{"hidden_size": 96, "num_attention_heads": 3, "num_key_value_heads": 3, "head_dim": 32, "intermediate_size": 384, "norm_eps": 1e-05, "positions": "rope", "rope_theta": 1020.0, "bias": "none", "optimizer": "cautious_adamw", "beta2": 0.95, "lr_head": 0.00753, "warmup_steps": 464, "max_seq_len": 1536, "doc_mask": true}
Each number is 128 + 24 x the weight over the matrix's rms, rounded and kept within 0 to 255. Layers, rows and columns count from 0. Numbers have three digits each.

# v: layer 8 attention value, 96x96, rms 0.0743, rows 2-38, columns 0-95
# o: layer 8 attention output (transposed), 96x96, rms 0.164, rows 2-38, columns 0-95
# q: layer 8 attention query, 96x96, rms 0.0677, rows 32-63, columns 0-95
# k: layer 8 attention key, 96x96, rms 0.0656, rows 32-63, columns 0-95
v2:144139120143109139104159151136102100053092145116128140148131142117151162123128113122126122114116100133090151176176125095145132120193144171113132133133085189066118146126130143126139122129125109141143121120103095126113107130145161156134174117118077153154135113161140124109127066179164141138
o2:165124101121169118115117167159151149146089160141165138169127094139162170093126146084103112153119129098122104101103123104125113136177144101121099155122116119080132163154175175141129112092182129157128097128142126153142095141104128159158151160130120103156156173114141112096107109124136126127
v3:118149136148121113112113135139117144144167098188139137126186116112091178172142126109131134142075119122154166138152132109101146142087141157124123132118109081140180133148167120143144167115138141123119154168122146108081150088135120099105148106125121171153129118143171138113156086090158138110
o3:119127161158135117132150143148154098115157095111143170118155055188104149132143135112156128072149099136156178105137086117118087172111112143125119084125149071118138146126112121120138141116148132087110148190090081111148152142109166083131149126086152134117122124147161165119151158118189145108
v4:124147126098111126139129128103146161120139130171119154148193129138092163142134186116141123111128120149125148122143053040135099094121121131155132111124159048135143130123141152167133098108123183099154161151142130139117133113085107033114146108121112159178139168120151104146133045123182147131
o4:092139126147151089118142145142156141133161055139142081153167127130078169099156100144153129149169139139175168125152059098115136151130103127195077125126094089108180145125116127111102106131093113102122145200118110141127132083135098104124154104112173114100133104188160062137139139151173170146
v5:111131123102153091124158110148126093146133132133131143140111145126165154153139148167144143110138138133131162148119119140107113135102131145127139157139153128095140134140147168139165129155152130100088079114118112151083129122116127174116132119117110136114140107128138174129134086113180112159
o5:138111130095116109112163101123161142154145148106146150174129078106127137135092139149140095147120141181130127153158092123118100109118132147083134161105129137130128107166144125096157156063177125127137144172108127138161079130098139124116170123175152167115095107126145135146121137110077121154
v6:117111132143152149127143149105117104081114113106109082159105142137131134122118161141130127103101115148114148122139171172118163107148133119087115168154091193105070161097127122103180109192143118111118131143126135145131141142137087171132143134190153103125113120135081139142124100126096133120
o6:115099080125140110130106159117130134124103131146091107159129116148154139123120145140074153153107103142113120134145166169116135110131125135073150166134115179141098106150133156137103114129191123130120091087157184138133104149139164138134172150165116120116153104117127145114095126106076135106
v7:109128169137115118090119133112139112123119131129114167132117152131107114156130150139122087104142148126110166122086173057163141126112129122197114125144140116109104145137152163136152087104091192141105115135153149135103140086111102080135156131124142107171126169173140118113119117151112114156
o7:124150123168141098122152114124152166148123135121084124100166155163135130122135105153131133125182128123146139166135101121168114134128108085127079142105124094129142163142151166121162111128117161139139100129128156106126120113125104116113170091148169105108160145144099100116130112158128157156
v8:160111132105098150117116112140141138118162121107129149083146129100166168105177089108138100125181100113133143117122144110158121125155113141144109135126159135164129145157131146139113125121070118102145165141127181147165143095104104078112160114182161085126124121114124120123118184144147140111
o8:145105134100120124123124135129116154146146116097090174038169217105100109121139126130134119110106168062129120132083106151116097156098111124171114108130110121111101157107159116107110052122125173143082139147161139157116160107160128134127153093134077129122135107159103123140143135179196145162
v9:107134106166119103112150157150135162097129125134106120127146108122089129108090157084097163133093132105105100140127125135123115122129133132107103136147137118104158118110070108159122120174105145114103130133142106120169144170140096127162142116147137088170128102127110127145149117138097168109
o9:113152136117125130153103189149101112138134130095127079144113140139105123086129126096097156161139091118108161134087175165131179142157081117124164117150147132136127152173077144146115094113152118103132139135129155075170131103139115131144102075098119100162121113139130148135135141091095155135
v10:143128166103130118130129118137121085108176127158120158121190121122110117128129167157122113118143119085141161106113108096107174120129115122183135187138179141155104092154160136139127125133088118124111067068142116154121107118064124138141157092104073130105138109151139118117125189154108093134
o10:129136124126118132154156093112132107130177139092102141087171150069113166101117103150132109111138177113137133135165115169109101114138126067090119157108169106131142102104186111091168145145132124142159130152154123103160139096104059094123136103162112132114163134118141128135100159160160108134
v11:153150168124107129130129135108130151184167139118162105161128140142146078151129145121157168089119119117137144115135105125099071135128130118149143131136121095147163094137125130138165137119130163139084124116133144099132108168122147166117128102077108154123118144135161144120165108124133154114
o11:159139122177117148123127155125143104131156123129105126154141093143099143136120081117151114112136161155120136085150119113116153096153112151125155142133125097141181149127125104105172135132122129136135136153120097092105146102117150120112162142092203135116082107106159146152146114149108118138
v12:113123136125122121137134137098167090173131124224104122110102134137160145130143121163109125148133132174148129119129144193099145126021143122137114136127112103143127156146126132076083130135125138120110125100151137128155137094150135078117127113117151150104151132140101116099136150123136138115
o12:078079170148124117125110089116195121158142134144086117108125140126157064141172114144138127129136127135146139133144083158110129137111132155139143083185124129143111086117124132104153199122101128084121152151109132129156133122113121137134130126144110138145141122100125144113108097145133095092
v13:085124127098114122126103120125131090121098104131120132092126145131160123128121187108161132151152138113142152131118157145100146077118144114110123114122140151142111152128133158109126125083129159125098167118138164137112169116140084068128173131084153109119145075094113129095147148142123153137
o13:100094163103123074081109109127107131124111133091053122083114173124111110155182151103126118129126116143173097116116122152148106124160115085110128120139092130176102140112166123123118117119133119092121129168136114157163140134097150093128142109132151094139138125166100145118109085088123159103
v14:102151112126158122109116115160107132121133156103150163127143111134134121144122139085121128133124115085116095132170114091156079146167140105151110141116142115140123095129151096155143138136134128129175093117126099117137117132107119147140102127130090115070133093155162130128141125142137126103
o14:158210097133104153163136139136109116137113112102166134132137117082113179132122137107142104141118125117157113112111169120149118160158121124156107140119125131156150140103146111117118138103115163137132126097113091112117116128098123104128115099105118153146130129111112143119125165139160131140
v15:128130136138092125111117196111124140129169124133106130100094151101136190106126137101125123141148159147100146135128134174125186099133141127150129128142145116128138120154113135143105134117133126162092140161160145122155137093104102137122158159219089115153140197120106097127161152151162154115
o15:153101109129102120136107127146124141151155115102068114113132152149152091053138109135127122123150111125132107113073131143120137162064109118142159106141107069108115156131121138120106118123129073151120146134130141108134158134131136131073188112130082128154157150151130123131167130143136152148
v16:145111115162127144126126113182102121152126158092137151126141091126086131142126132093148090145127126097101112157136119137157178141153131140109114132137109131149121093098202126173070122137120095135200123134090113092170102108128099104108146138140160162076156131135164129141126152137184092125
o16:189140186157096144133124151123063132124110110146213188138145146086132176101089150095167128111137135081162116119094154126117104134096166097126081110111096160142123111111155116160120159138117121171151184101094134116091132162126131110182122088087113167135167152148103126096093156128210138163
v17:117111114139111119133128128108129151126091121135085098137086126100133131088133101110130128148104116128122099090123168129124135096113130090120134082136128140126127149121096099123124116126145107118109169099121156136123145141118129139133124122135140084124129163122062103177126126121089123128
o17:087106125101158120131098140140109116148100126138071100124111167167137111129114154132104149142115132146103108138140130123123152097133119151144176115156135134138113139157089143132076120145130130132135092109149132139139166142156124154116114122131115131129128156138097104128155132119098121099
v18:136125109143123136147125117130157157095149109095108130151142126152106095116163129112135126096093108128154164132110147089141146121149111167098101131111121127124164155109126123148145134109114130133139158172179121146133167123169130093123106135128115126151112161144118106146122136086075117121
o18:124115092129128103129147170136102131088112112143141142112163134163112120132149120163156150127137119124094152149154116151139160163153125099127138125118149106114101159117029140181125073125151131110107124137147135093083156079119153146136107142134153104095102129145158115086112125131151126139
v19:151121166136125092119101167120134189147143117133122082140179101112112090148128142135133107122087130158133115123125180129077101146133128129120145118130121112156146176148153136091122097142098188133100119102109144081130135165129118109129160131061163116190122113178146102100142131103130159141
o19:094106201150143174109122120148122118117130136113064114096151099160117113155129092065120153061165117125157175114155117122075133116136126107119123135138152123123167182163140161113190119153135130113124075124119143099129148084137132108135140153061153106121125079116138100146119133136099125127
v20:106129152099148123141131120157120112094100099114168131135118147139112115153119141147129142101110119123121149158119163112134175173173140117148132149126063166118102100152113151133171107123150142119136126170163053135139184160183144122150147147113122111164129056134160110127133130139130143137
o20:123131099133142135116125128168106122074086129091203116160145150140172128128174105105122118112124089133125147167113128119127128187190139080052105158116138117093137134120175126132147102140133164102128122131128152119104118127103159119142138137165162115133137097129129177089095097102064147106
v21:110137154121129105127105131126144100156145141164123154116097114133154147108131122110080113124103172115145113163166120096154128128061161097152151060130123101144126170083119108114115112110160133133104119138104141152096103089133060151092135123160098165140143146176124162090169146138138086123
o21:122161137176096115124177078092164099185141098180104157131117150161119148126121120094149087123139124130161083121109121091145118140077111155150159078115123088185115118126106131100111173116132119095109081129089127121143128164142097118126166115156122126114117162100138123133112121126142135129
v22:109140105105148126106128153123146118175156127188141140133117134090150088087122143149094095115139153123126127145127052076123119139129139124142159065112103099133180115114138100135098124083122087137122126108131066152116093087091140116123101131112106119145136147101145124149121131182134150134
o22:119148128112127113164150099136160139126135118176154112141090138114157142132114109119152093082164153127103113127121078094129156142106131134140138080107116077128155121123144078114130127084105088091174125113121089124148107099135069134104067108124104111103102110118165086107173139146143176144
v23:145123104096144161110116161091102194111125118201143110107166118091099104144121160116101123087109127136119150138138106114115112150125109142176129160117107089153125090078132118129098129135095118130140109119124109069134108106095145096126171124111079104139145165150170110121128144139199174145
o23:163126127130164139143113154134120105126140081125134096134115115103134160094141116143117124072155140119181174130110081126099136144105150122137090137124105114127131121119173118099155140109101119107179116118120110111132140088149121105107118142096106072124169114105165098124163164171145151168
v24:139109122150110152149108092141129094153146101106152136152089113143196137114124162131153099126133108113142119094143103101121130145198113176088149085122110085119109117122139090169109098154132093137140141173128118159134153104104132103135147116120135142155136201128131116089152109127109149123
o24:152112120122114089147134126110121146107132107117159117135125143163149135140112106109158137149117147119141122112142089093141135112123134119108155094113118126130134125114140090179075103132141088131073142156144133147087132104120125071136155132087121117111125121105138087106124093150166120111
v25:092110106143137181142144133112131150124109126143127118118157110123095137128126130142096112143101118147107164087127154136125188102161140124141118142126127127097100122131106160129115121169110098109119191114136132136166167145156130122159073080118213145111144098126163119124095080088083155131
o25:096102146117214118148110166136135109095137111136131066134109129162104113146136147131117179127124090104069150135160087156126155144184135108074089116106141190113124074110136146140097123115099144158104138114138160118134123147114146136150093113135119162202188076154107141135099124117139120109
v26:162136111126162156108115100103096137077116188170135098131117107129106137126119101140120105148113165086108104119116181079125145092133142131180108143122143123108082139108101114100132126169081091126166113051129147135128077180101103137088082169164075109133139157152188125140113133134110104148
o26:133165094130152152162137121105102165180135132150119134126121100113119177133108149137123125077147126090136130131150148093100153139126125151124114138105137159146130076088167173101114164122086128164154097094142169117123105126113107133100123143142090103116172185118105103171142162145118110151
v27:122108070114138172133131156084127139112158145110134126121130111096151079179142128143159107127143123155150130090137131146136119106147142098142119156124132172142090167137132171113135152122157133137123148089099155121106155115122155114140125163092187163089122130133121111083122142138138120139
o27:144085116098156126102105135114137087133106131127063099094090089125137129181164148129116114120128127142143075121151112123137110135119175136121059177105060160131115103120148141106167122155117129195106124089131071189143107137088150124087111133122082157136144070122100113119086107142192104177
v28:159118134117116126139147095130158143153093167127126141141089141138178150119115108177101122094149147150122109158136101099188099121072111137174138065148121113103124158104099157147151132122120167124111126116100138101099112123142134071124117146134127111141136210133131128138131163140117057146
o28:147126136126162123097193114115177125178109122176158126143104172160123111130118077175107098137140160109146138192138124078153131085095144160191115126125113104123139123126105152150137132114086142148169103132118177156087079115162086126121165108175129117109066180119095056139135097122097104159
v29:096124155163092089102133140145144138143104112089122095139143130120148194145127150114127145143132161139142118117153127189086144096102107134120136081150099110113134136126084153129112136162135163122121162184093176079131159130196145080145201147112113118187116095080100118114185120104125163125
o29:115075205121140108065123155150130084113144114084124109128112108163092082100131124090079122144116104143144129121093131130128141126115111149131159112174110120096136163127125148188121118136160125080093124167136159125136129148140138103136170104075154097145100147129117151133139095052091167094
v30:126132096128168125128126144130110122089119144136128116134118146125121134183147138133114121130120116149120146187147171094192062137118125186112133092093091151120121159142123142124136176161163135125120128065122152157133127074131121116134097152108186134105128093174112121114130144155163100120
o30:134157105102165158090123091091154102166035142168141167138127099128165130163124148124120108128110111093139111166161135143169132168151143132147080139110124123138123144173095153110120169077107137129125090140116117184133101117095218117126121135114073104148146095126121132142114120138140153158
v31:107110146133116147129112098133155144138037140158109122114138135124147109150110148164145094093122132118138124134146174196166132103106158095125114133136112125105118117115160154112191140135122170136100122085134152126119159151155161087149102154108192108093124134165133134128089137087131087108
o31:109148157117170157100155147134141111167061118141097132113152135154159085155155134169104128102143097148152175153195164128177098079148172110095102134164073208133095120124117128148137139106100178158152118113105130104125090114124114089122138120167138166143134122130081124097124072114093104098
q32:168168091113138133120117146157161118136154152146116116126121129137148107158140131134126178090158145145088099095120116103123098139147152085148141097116142164142097149099130144127133127100123147142126121146113123079104128112146172155136150118107114120107128132138095102127091105110130166132
k32:135083140103134164116096131071114093116161131152138147066127116152116139134146104134125171141093102168096157090119148127130108151147165138125107094099103117095146142100162175179135121106067132164154109105100162134068174113108103144071121111157102116143096112174178137165122139134150149088
q33:082082188115131124097169099165141105132109113121138124137162151106126099136141124058116100079116098149169133141226133106127119096128050134117151177165135105117136154152110073083129143183130150146120134134105135149135133154129084121127083171098129110117144141103121131114114094148152091115
k33:121159116109098070149179116153100116116118097143165068193151126117131167073098170133091084138162144124186123126096130171123163125126120143163122127145154102168085101146120130108109095134152135101117162157123132132187096140109125124225129130104156171102183141127092127095082115110113119199
q34:086087133104132147118115132102130101126116140127122171084121103132167143161140145188118181154140142140126121108082145103101133176109173170097105115088129166090185149084112180153155102141143100151166132151102139115141134126123146153080108137162150113153046118136116099126172141142139107081
k34:141130148144150161119109126131173176129161147120098146083090078172132104157116092123145154104096114100084145112152110110126098105124164092108112130073139115075137137111145122177092145075154121107145116070138128139064149111123107086061119111114111123164071108142151139185136163141155146052
q35:100111137089126155142121154064076118141138161149087133087101104140148166159099141172113142155169134101112110107094145128095136173129158158095107112079135167132172175106138164190140131138086093125137133159078153105150117121121142110086150128136149096132070133131159103144151134116123108087
k35:165154142145156127131112120124174162125132119089088149131105096149135111147113111154120125115128114094106096146119115115112117142140175116097108144083137119128144099092124132156107134137141114100132094120163100157092107095142144110114116130100141129177078106121139130144142147158107141090
q36:180180095181118146171163117176129156143116101111165101157159136122125124074145105095139091118100131140160144136140119161145101092135095121155162155186135116110077091130119099095115151129138155135117155098182156144137133130109120117157118149109115124160162123130103150113104133114149121142
k36:101100094107081122128124123151114091149146109145191114128144150126104143110149136101105117134121137148141134111146159132147137092130071130167152123171104128125139122148141127117146145113142156159119157140077130117160144162122124162163111128145146127116173145137132137106097099129130150172
q37:142171089169098109120165124162178150098105086111172117131142170100116146076163094118130130138090126165173130158114113125132077115157136120137145150143143119158090079155190082079106157096134180138121164104136112134121129104099118139154119177130145117083138146101097117119089124120164097168
k37:165202099153086113192196155153139119106098099134182052206132161098101105120183149081090086149158157131212134149127133114148156095123083167122167137187150101172101113185146111113132145118133160101155167129122152120132148142104107133196106154148167114112188119118065156111117129102128107182
q38:127103120135135088135097125138082119100132102152086173124116144145083118115120171141146097097118112094182143122122165131163128159154145159104114134102148096121116136113111140080073089115145158129126148134107109134140069158138162109147087116147145166075136135165090111122120159132123117136
k38:139153136143151132094127122153100151148102121111089149101120129120114167140141172122105118063163176112129121166105142141106110122122142116107128170174145111132111096148099126161134105106165143128141152164132168119106115160082131159116122159106140114123138109104117113157164142145118138142
q39:114112121108112120098159140135142109114121118124143140115106161168145098167091159123117136139111157138172152122144128125103160096103108148124124138102134142106156129112104147080151147130126127123133147096097097109116122120102131150134117110124109148091116094094127127098120153130134126131
k39:158141131130131091116115129110137158123102104158138120148130102099133109110171134137155107150093165125101167166114097121087124154142129109110121117153157105125125130109117103140111105141105097121082090138175145139149099126124095128091121143134120142172136154148153178124132132113140093116
q40:090047176136113109113175107143140124132117094104149120142147151115142121101128145042125077065104089123210138145172131141106111104114028128135161201148147096128111133160095070099102144179130163140134118126116144141138110154112114112109068191088148103106149150080107117102148100145163096127
k40:136176104094137113146156146135122117132114124120135117165104124126135143133102133118105127142161124139142116108142149128126144159096139148127130086124153129141094113149138110119154113112116126101116121142113133112153125114145109138187147129118127151106156114137098119123089114077145129152
q41:092123148128152136129116128084125094146114143132110148116125102132141167116135131167130133175137158119151134134083123127120174122129170151106103137097117163087182134109110164145165099155161080137162146142114132135153127118100118128125130147155155138146086108140154118157147165150139098096
k41:113127150128133134155123119119108151101173113147112135094125108159133110161110064137176122065082160124101110108145129114116107117134125080104115167119137102099130133148135129152117158097130151124126146105147136141109159134121110092079111133097113110151113139135098131148130134119124107095
q42:159138083135135117140120158086120146116116130122102142126091089159115146089132141197135131158147156104105144118021099132110150149130193131115126080098144138121118085106143162195124098080126134108138137120125134116123137129099143129144156134161139154126115127172117078135146160098105133111
k42:151138136161138139124106116136179157108129117117099142104118099143121112144140120156123127140127096126117125116161119127116127136131130106100148121107157136109146131121139114145132107105133115122131107119142120110099107113136135122113142120128121136140078131136150125151128143115123117112
q43:177183108169101126143148125133126152047121097162146104160100167110130120118137125097118085135098128129148130188169108114111132104149120151139160127165164115146070108145121087142094157111135122104095111073142116126124164064131143114155144107132165121141143133119121128186120160103126102133
k43:105130129148136080144180155119108092135119081110157076154157163079106134099135152150109087126125161140176081154077125150144156111172130149178172141156129090184128069137108140104135125179107178105089147124115133161163110121139150159186129151147126154095174129137060164093128098140127119203
q44:115086150095174123110089161130138104146155163128107159103109105144131138156137088119161159117169087147115116103143136132110120124116127105144118124101116169124151141101144154121149135135131100185161109124101148145117124120116166140087137088118119119134114111133134116101144111141123139097
k44:145079143127107159094083128093150140155141163159085161045143131175132093144118094130157161120113068139088166130151090135120117152136126133107110113073111154099153128126145108138131143089173127149136116103106135110081142118123114107050114123121111086147060122130174108136138133148128141072
q45:136188103168067106160110159163101142131098093097138100137139129094108106105163099139148094148137160123166103138110140090162099112131128119149177134127177118164153101166154106127095114125102146133137158120137130118137106147078147172200111135143135117128152087153106126126100161109142112124
k45:079108096143097063147107159153084091139146146147136143102137146132137152112155155131119135122166122145115159101098139141112114105117103149171166108145128135115133137137112116142161135093126152124150174153087134127114114155130150120135100129149126117064130157126148134116116099121125131144
q46:130168111132091147146106119120124128148142145146143141140139108150124176107147153125119111153129129131120144124118176112127071156128149114142167106139138125161120104143147150113139129139136133138151135114133156137135124140104129090125163100125106123116126133166114131106129154111155118130
k46:075069102097142132159153108105055130125157145138156129074132141141109128150132140157083164109121141143122167102098118114111140101153087145149134130119114091130127124115096161137097103087138182171148168146073147146137120174143106149142101118118110106102123129158078081136127129104091164099
q47:170125126108145097104133146139164129116117108114131094152123158133167129145126141079108122121116144114174127160132121097132097128134123153139144127098154101096148153128120130112137161160168098138110140058139112135127136082114116121105092135127132168110125109140105156104128111124116112094
k47:105091140130151131160119097136162186099129119113122164128120192105138112101120137134101090113115166168120181145140112129118173113138066143103119119107101088163124090124127129122116134099123142112108116112105157177098134161133084113102153132123126135105101113099093161158119144130110095141
q48:144127148150148105104130124123160119097116119126159139156122159127136142138085107144101132134121101084109112129142146110126131159133113150117140125109084087168129106112151135113159154132136116120161125118114095143100114108141083097100150123130135116128150117133111204128175126151167141139
k48:143120106141135116112155119110145162112125121113124116170097159162113105084119152141121125115102148159153153146123122120130131100149144161124094147118141104127153121063098121140080138147122126081115129122115113149116090103114109137102093106103132105121146123106098137117111114116135104142
q49:134153120127081154131094155135098133140148115149115134139136102150111123106122133153140085153098093140103127110101149131173134131119150108104151136101158105178123130127105155142139127102144141109162114109131131113133119122098111117120154123120133121152124088144082109138111168154194144127
k49:079084110145094098131165169139109115101123149154154153093097151175114187096126182169125180139153118109123173122091126094127143105146112148168111148112130139159171146143129163141117112102141138096165139094128151135161158169083153132149107158098129162082096124157112110113165118129140139118
q50:151159110122080122111146125156131097112141149136164129124124144121135154191120149137120088129082139113143160156129123138152104168090153145145106087117100134131138121126139173096143151098153157154139116093133157113121145136146141131118117136137066094140106093131121143128172125117152157122
k50:086090107113158152134153108129135172114149098107125167103148144093155075166173100166113125099117137145151128108175113127119122119155131107126148165139158120187125167086088117147088159136094119077125131136110094139071118142155095098078096153101117093113123082117123093116096140131143117116
q51:136148119132146170132135108092128172155152172089109142128129074103138096088127116103102141138121130172127122133150110156162129154121127084133110142142136149157115153141139128128094118168123150122123123152145146123109139115115116113093129139079128104174124103126123130107136135125134108115
k51:136134136158118112144153130161152121138137089100162095135117153122140159154110085134130146128132107101178148081095152142125128106132124136118124140088135139157126121147103166130165167099134123114164117102163110152116146098145123177166161123108097162133147097190145116140118134138133173071
q52:149086144108139113138108077154161120131144107149126124118101157114118087115155126108154134134094105091134120141102129131121106119151128113169098133118142133168153116166128141071115110158108116156115145124121145153056160111132118104126150122127122142144129101104133117094127129095127136132
k52:108134113099124144077120143122116147125089138126130202138190144100136149145103136130112145158157123131136127153135126159138152094090142192146093088162100098109118130119121118142160122146134136145091108085145117141177123106085106151146126128128161103112143159080155133196134114162151119076
q53:164121142128123142119124156130148113105132131142140129126158130140140121148154117140084111148133103142130101097125143144117095096130116138151145141127155143116110114101137122137168119114106124128156164117141170089111124099089164109108145111099160110156127116100100098110084137128168131115
k53:114086120125138115112139137096124109111144138150122121065124144115103113168111143152138163086106109144114143138119147140136130153139117102130130131142106094111157112149129102129152145109159161151108142127016125139109162148156110120148074105142130128151113128130144156125151112123124140139
q54:149158149148091138088154108110167107096136128153119131185154128154158110087104128104160106143112133125137138130133097139159135117120109120144100129113141145111139140124160147123154177104119138129112080084125140135136150091137101117116153150151150102150133141131119136157125087134121138137
k54:128109124146151129140114126117174093119118146116145138153149147127085110089147119110148139144058105153157153087127113083149144121113132149115117148112099152161141144142144159126112106133121107127133116113129137140113159108137125116122120121115106154101140099129102120104124133108149088113
q55:122129082139090143173093140159093100163184126134120131075151140165139135083195129130111111136131151119132125126105155140131125099121111086162123113124085117089166122117104159138099125096159139155147129143100193114153106194128123129143099145154101124127118085130109114116125141089108116127
k55:081122141129141157116109159125109145118152161129121142101172140123137130137121102112123126113180110133093149111152157140140172128138116107121124158167114129124099099163118128135134111133148117164144142153117161077135164170125151106109103121154139106122136160133122106101137129172156137111
q56:118140136165122154143127112097135095168128125164143126103119126151118155118137121146168158146143113161136103122128129117075132132123173134175167113150129125100115100123103139125149062089105123161126150136162147135120160107096141099150146084154115149141135164158116092154097175127112134152
k56:125110075105131104164149141111103126108151125157119132075138109089106113175152134126155163103073097138107118135126140101161132122112152140126171125130114096154112126108141105149085151117159143132135143140102107115111108151120122080116132155153130075117072096137097067148099160091105132158
q57:132150126136126144094150101118134171125163131144110127120153133155142121114124133139098104169122124169132134142127098131083134124130085110099141154138108130113121108101128131098159102088152123143150131116134120140122114151116097073114107125125109144141131123101124156110125126180161138128
k57:144107126131152097143115157104103113111106092132146112102039171114128120084117120111160134096103125103123193090159159130132137163120140169072129169124132139128124127115083114122133121158108109157146126183175154155119164111171108113120105145137097116145139136146151124119127119058121100123
q58:121134090117141125159111166182129106135121117122119146137135121136170172138154088131108145124128143093147137079176157148119130106129105159099097114143105149091158139130135127127133136130160094111154134116133172120192160157091158133123148192079119116132121138126138130114131107118133093147
k58:120136145163104167144131149094126148120168151121152121082125088109105095132125121126114110106115159159129100163146094123112146121134072135109123144125115096106117097146125093120092153101106154089146116143115141121102092171163096111123069080126141122163126130092105122119136132127127110097
q59:157125155127147151129170143125156150136155141097123095116129114135147174082116117125084106142114097139118126109103136134146105135110120074100121137136157198115139097126172132178115170143118114121148119136155118140131160084103134127125171126087099158143146158101127139104109140112149121126
k59:120101135105112128145123124141109112122147118123125122114142143140099101114082116132147130121154105103152107180141129097131148145147061137106140132108137095143143148120108136114143165128149122143151106106117128161166102092159105148147125147151141116135137122167157158152131103129149168152
q60:094147132143143138169105119099103123185136145138109109110110099160112133094130127177164143152134131160128110085094137128108150113165120103128143154141130113145124130137124152164114159143107139160109177148148139139100151166096101134150151089125153124149164115165127139127132145086114141132
k60:145105097103122106170120154123131113124158107141109133078103164111122165078121142134169180076105065121086112114124136085111123114107114096135094097130108103146132102145120138127097136100138112148158134156119150096132102141156143163142138105159119131097129144121127108153096143125118177150
q61:147145103137124127123115131132099094118105114118129102125096133128131139164148138105113139130116162132146131157154094077121109123136118177102159156130117087132113137103084109110164096122095122127112134095117128089164100110164141117125069142142144118133122131138109161149135089134174114081
k61:082062129126151123118138114128123117115119143135124147115119134107127132119125148138101093104129159130097174111130138141124149098140137146163148115138120129098158145091150121142130130131117145122105162155124141152112126153115123111103123146144135108152115129105100124134152122153107161173
q62:136139140108085156120151155123120125143128102135161138111158128167149151175126158157085153123128114111129112113118150124145096160107177139171154128141161159080108122135145125127148141118143139161158133151090112101143131130112131131118156118120109099126149112140120097130116147150141141134
k62:144169119122139126125142113134129149129134156164149125166128065136093128121136116144132137165157128129112108098133120115116093168159109078138130111128125117138141125121141131164141115109102132169136092107097129095133172121139119117138130136152121137167131124166105144100112098120131131114
q63:081150142096098142128124132108085104160144147173144137134107125175124130102140112166148108122196127087105134105112126122133119125139104081102119153136138153111137144183139150127155100116134147138118104157105120117125102128120129147176129093124107124136151137135162114139137142142154111119
k63:180161103112142131154149157097103074163106173179132147144090073118137147107160116093145144154135128102116138100124099160129106136133136118156110078115161170096147121126094140130134108161093095137156121119139150109185128140120137147136168128103147134175141157116123116100111126116097105095
v32:127158156131113077120083137146126071105073165112123117124132105114156099142135136083114091141128129146114133106132144155152141127072130086105168092139104154155114147144176128142216153143112156155141118103126144112121142115148117114115125116143153075157133176142133168119161113131105131151
o32:102220146133108178122111109097074134194114171144122165136125136139152159118101127071097047135149160070131129105123159123161107133102113104119138129095109169117134141112161123149128096125168135127146097165153089095156113169098141089117135109115104103139093168109124135141152150151098113127
v33:147155124165157083077134157153129090128158153196109158129163134126147110176115139131152106139145153150115128172120123105133131149107131144145156120123102164127136166141162133082156147079151108169168131127158098083129096119084089166125155184158134108156128103107110159164113141120097100139
o33:116172137168107136122117162148143136117127157125091185145188110138124148201125166119122132112163149107142149159127151104110136152110071143158164132105135171116107122132138154102134118105159144135128121151150138098142105149092131128086126188161099114095132096164069165165130163138101083081
v34:121139122176128128127125121166123124106106151116131137123117183129144153098145110211066128148138135118126095168122121170126147120128160125139135111127107175141126057118156057111168073095103122108164110099127093127175122116125111162152142093134184113130114121137142162128143142114125126129
o34:139128146124147147088135081156107122155152142144120132132126117120118172156165114164129154106176139135117121102117140127135121128100123145124152119136150179130133132118132127129145030090102123124134092123144146113138106096146133153136132111156107099140103113116145130098125143127125097101
v35:084113112094124179150132121113100102095136145137105148134165137097168157120161113122095144146133140139126131108117124127140118157135126131155128134137128158153182093110118143107168129138104106129150127126121144128132139155113157159130123094082103143092095147126148146186142082132151086119
o35:108086142127122147132135118120129124130158121169123145127143097143153096118170114097118135124105150153088131096126141123131116133120094135120107141166117123082136106118125130125123125124114119128128115105138163126099146159124127137084102113136129123145090114093148146145126121145138107107
v36:167152135108096124106108140125095097110112130136094130125139127114139153135136091113126155127101142136114113188141099092153135127150119074085138177128071129104111137143136154099163150083166140136137110112116151123081103157140144151115081123127137114111128157105126148145107155117177102151
o36:170157106173118145085102101135120154140143112130169149157145134158152154150144138088094126113116130099119122148136124105140100128111121113104116144131119101102115109112110150124121144106179136135146108146151131140100124127100122105132110130160136104108096106094126193159106162147149167113
v37:086140131104142148143129140115121162095092131116114095099132103117133154051167087141136149099120128162096100109101115140137116142098139129140136135139160122143136082141161083209182153153122166117110113142112140193112140129147102103127146140156116140167136101140176144125147138093108106139
o37:063133135103154144148166114127111119179126140153130123157091117133149134059151076127146122110135094139123097112112111075160125163092142058113125153092145153112099130095103087147132112142105138091100124131151142143120151117158162107166128105139127179141101107087169133163128117104112097149
v38:172148125111164177139145087123053121112174119089127121148143136153108136156129140174115144117157154120168066169110136118147182081180134110114124126101134130123127094087135156089075149112127090113130149104133101141084083138118126135144120093147120138106139097114115085156109142104107120145
o38:167124162145135102095122119135095114100124077100182106115153114143113097190154133191135169149113132147120107144107114148118193104152137127127109105140170126137139089084124176088148147130110100129153143106123167154114129115103155171142140135170158119123098099122104106165161113097129173116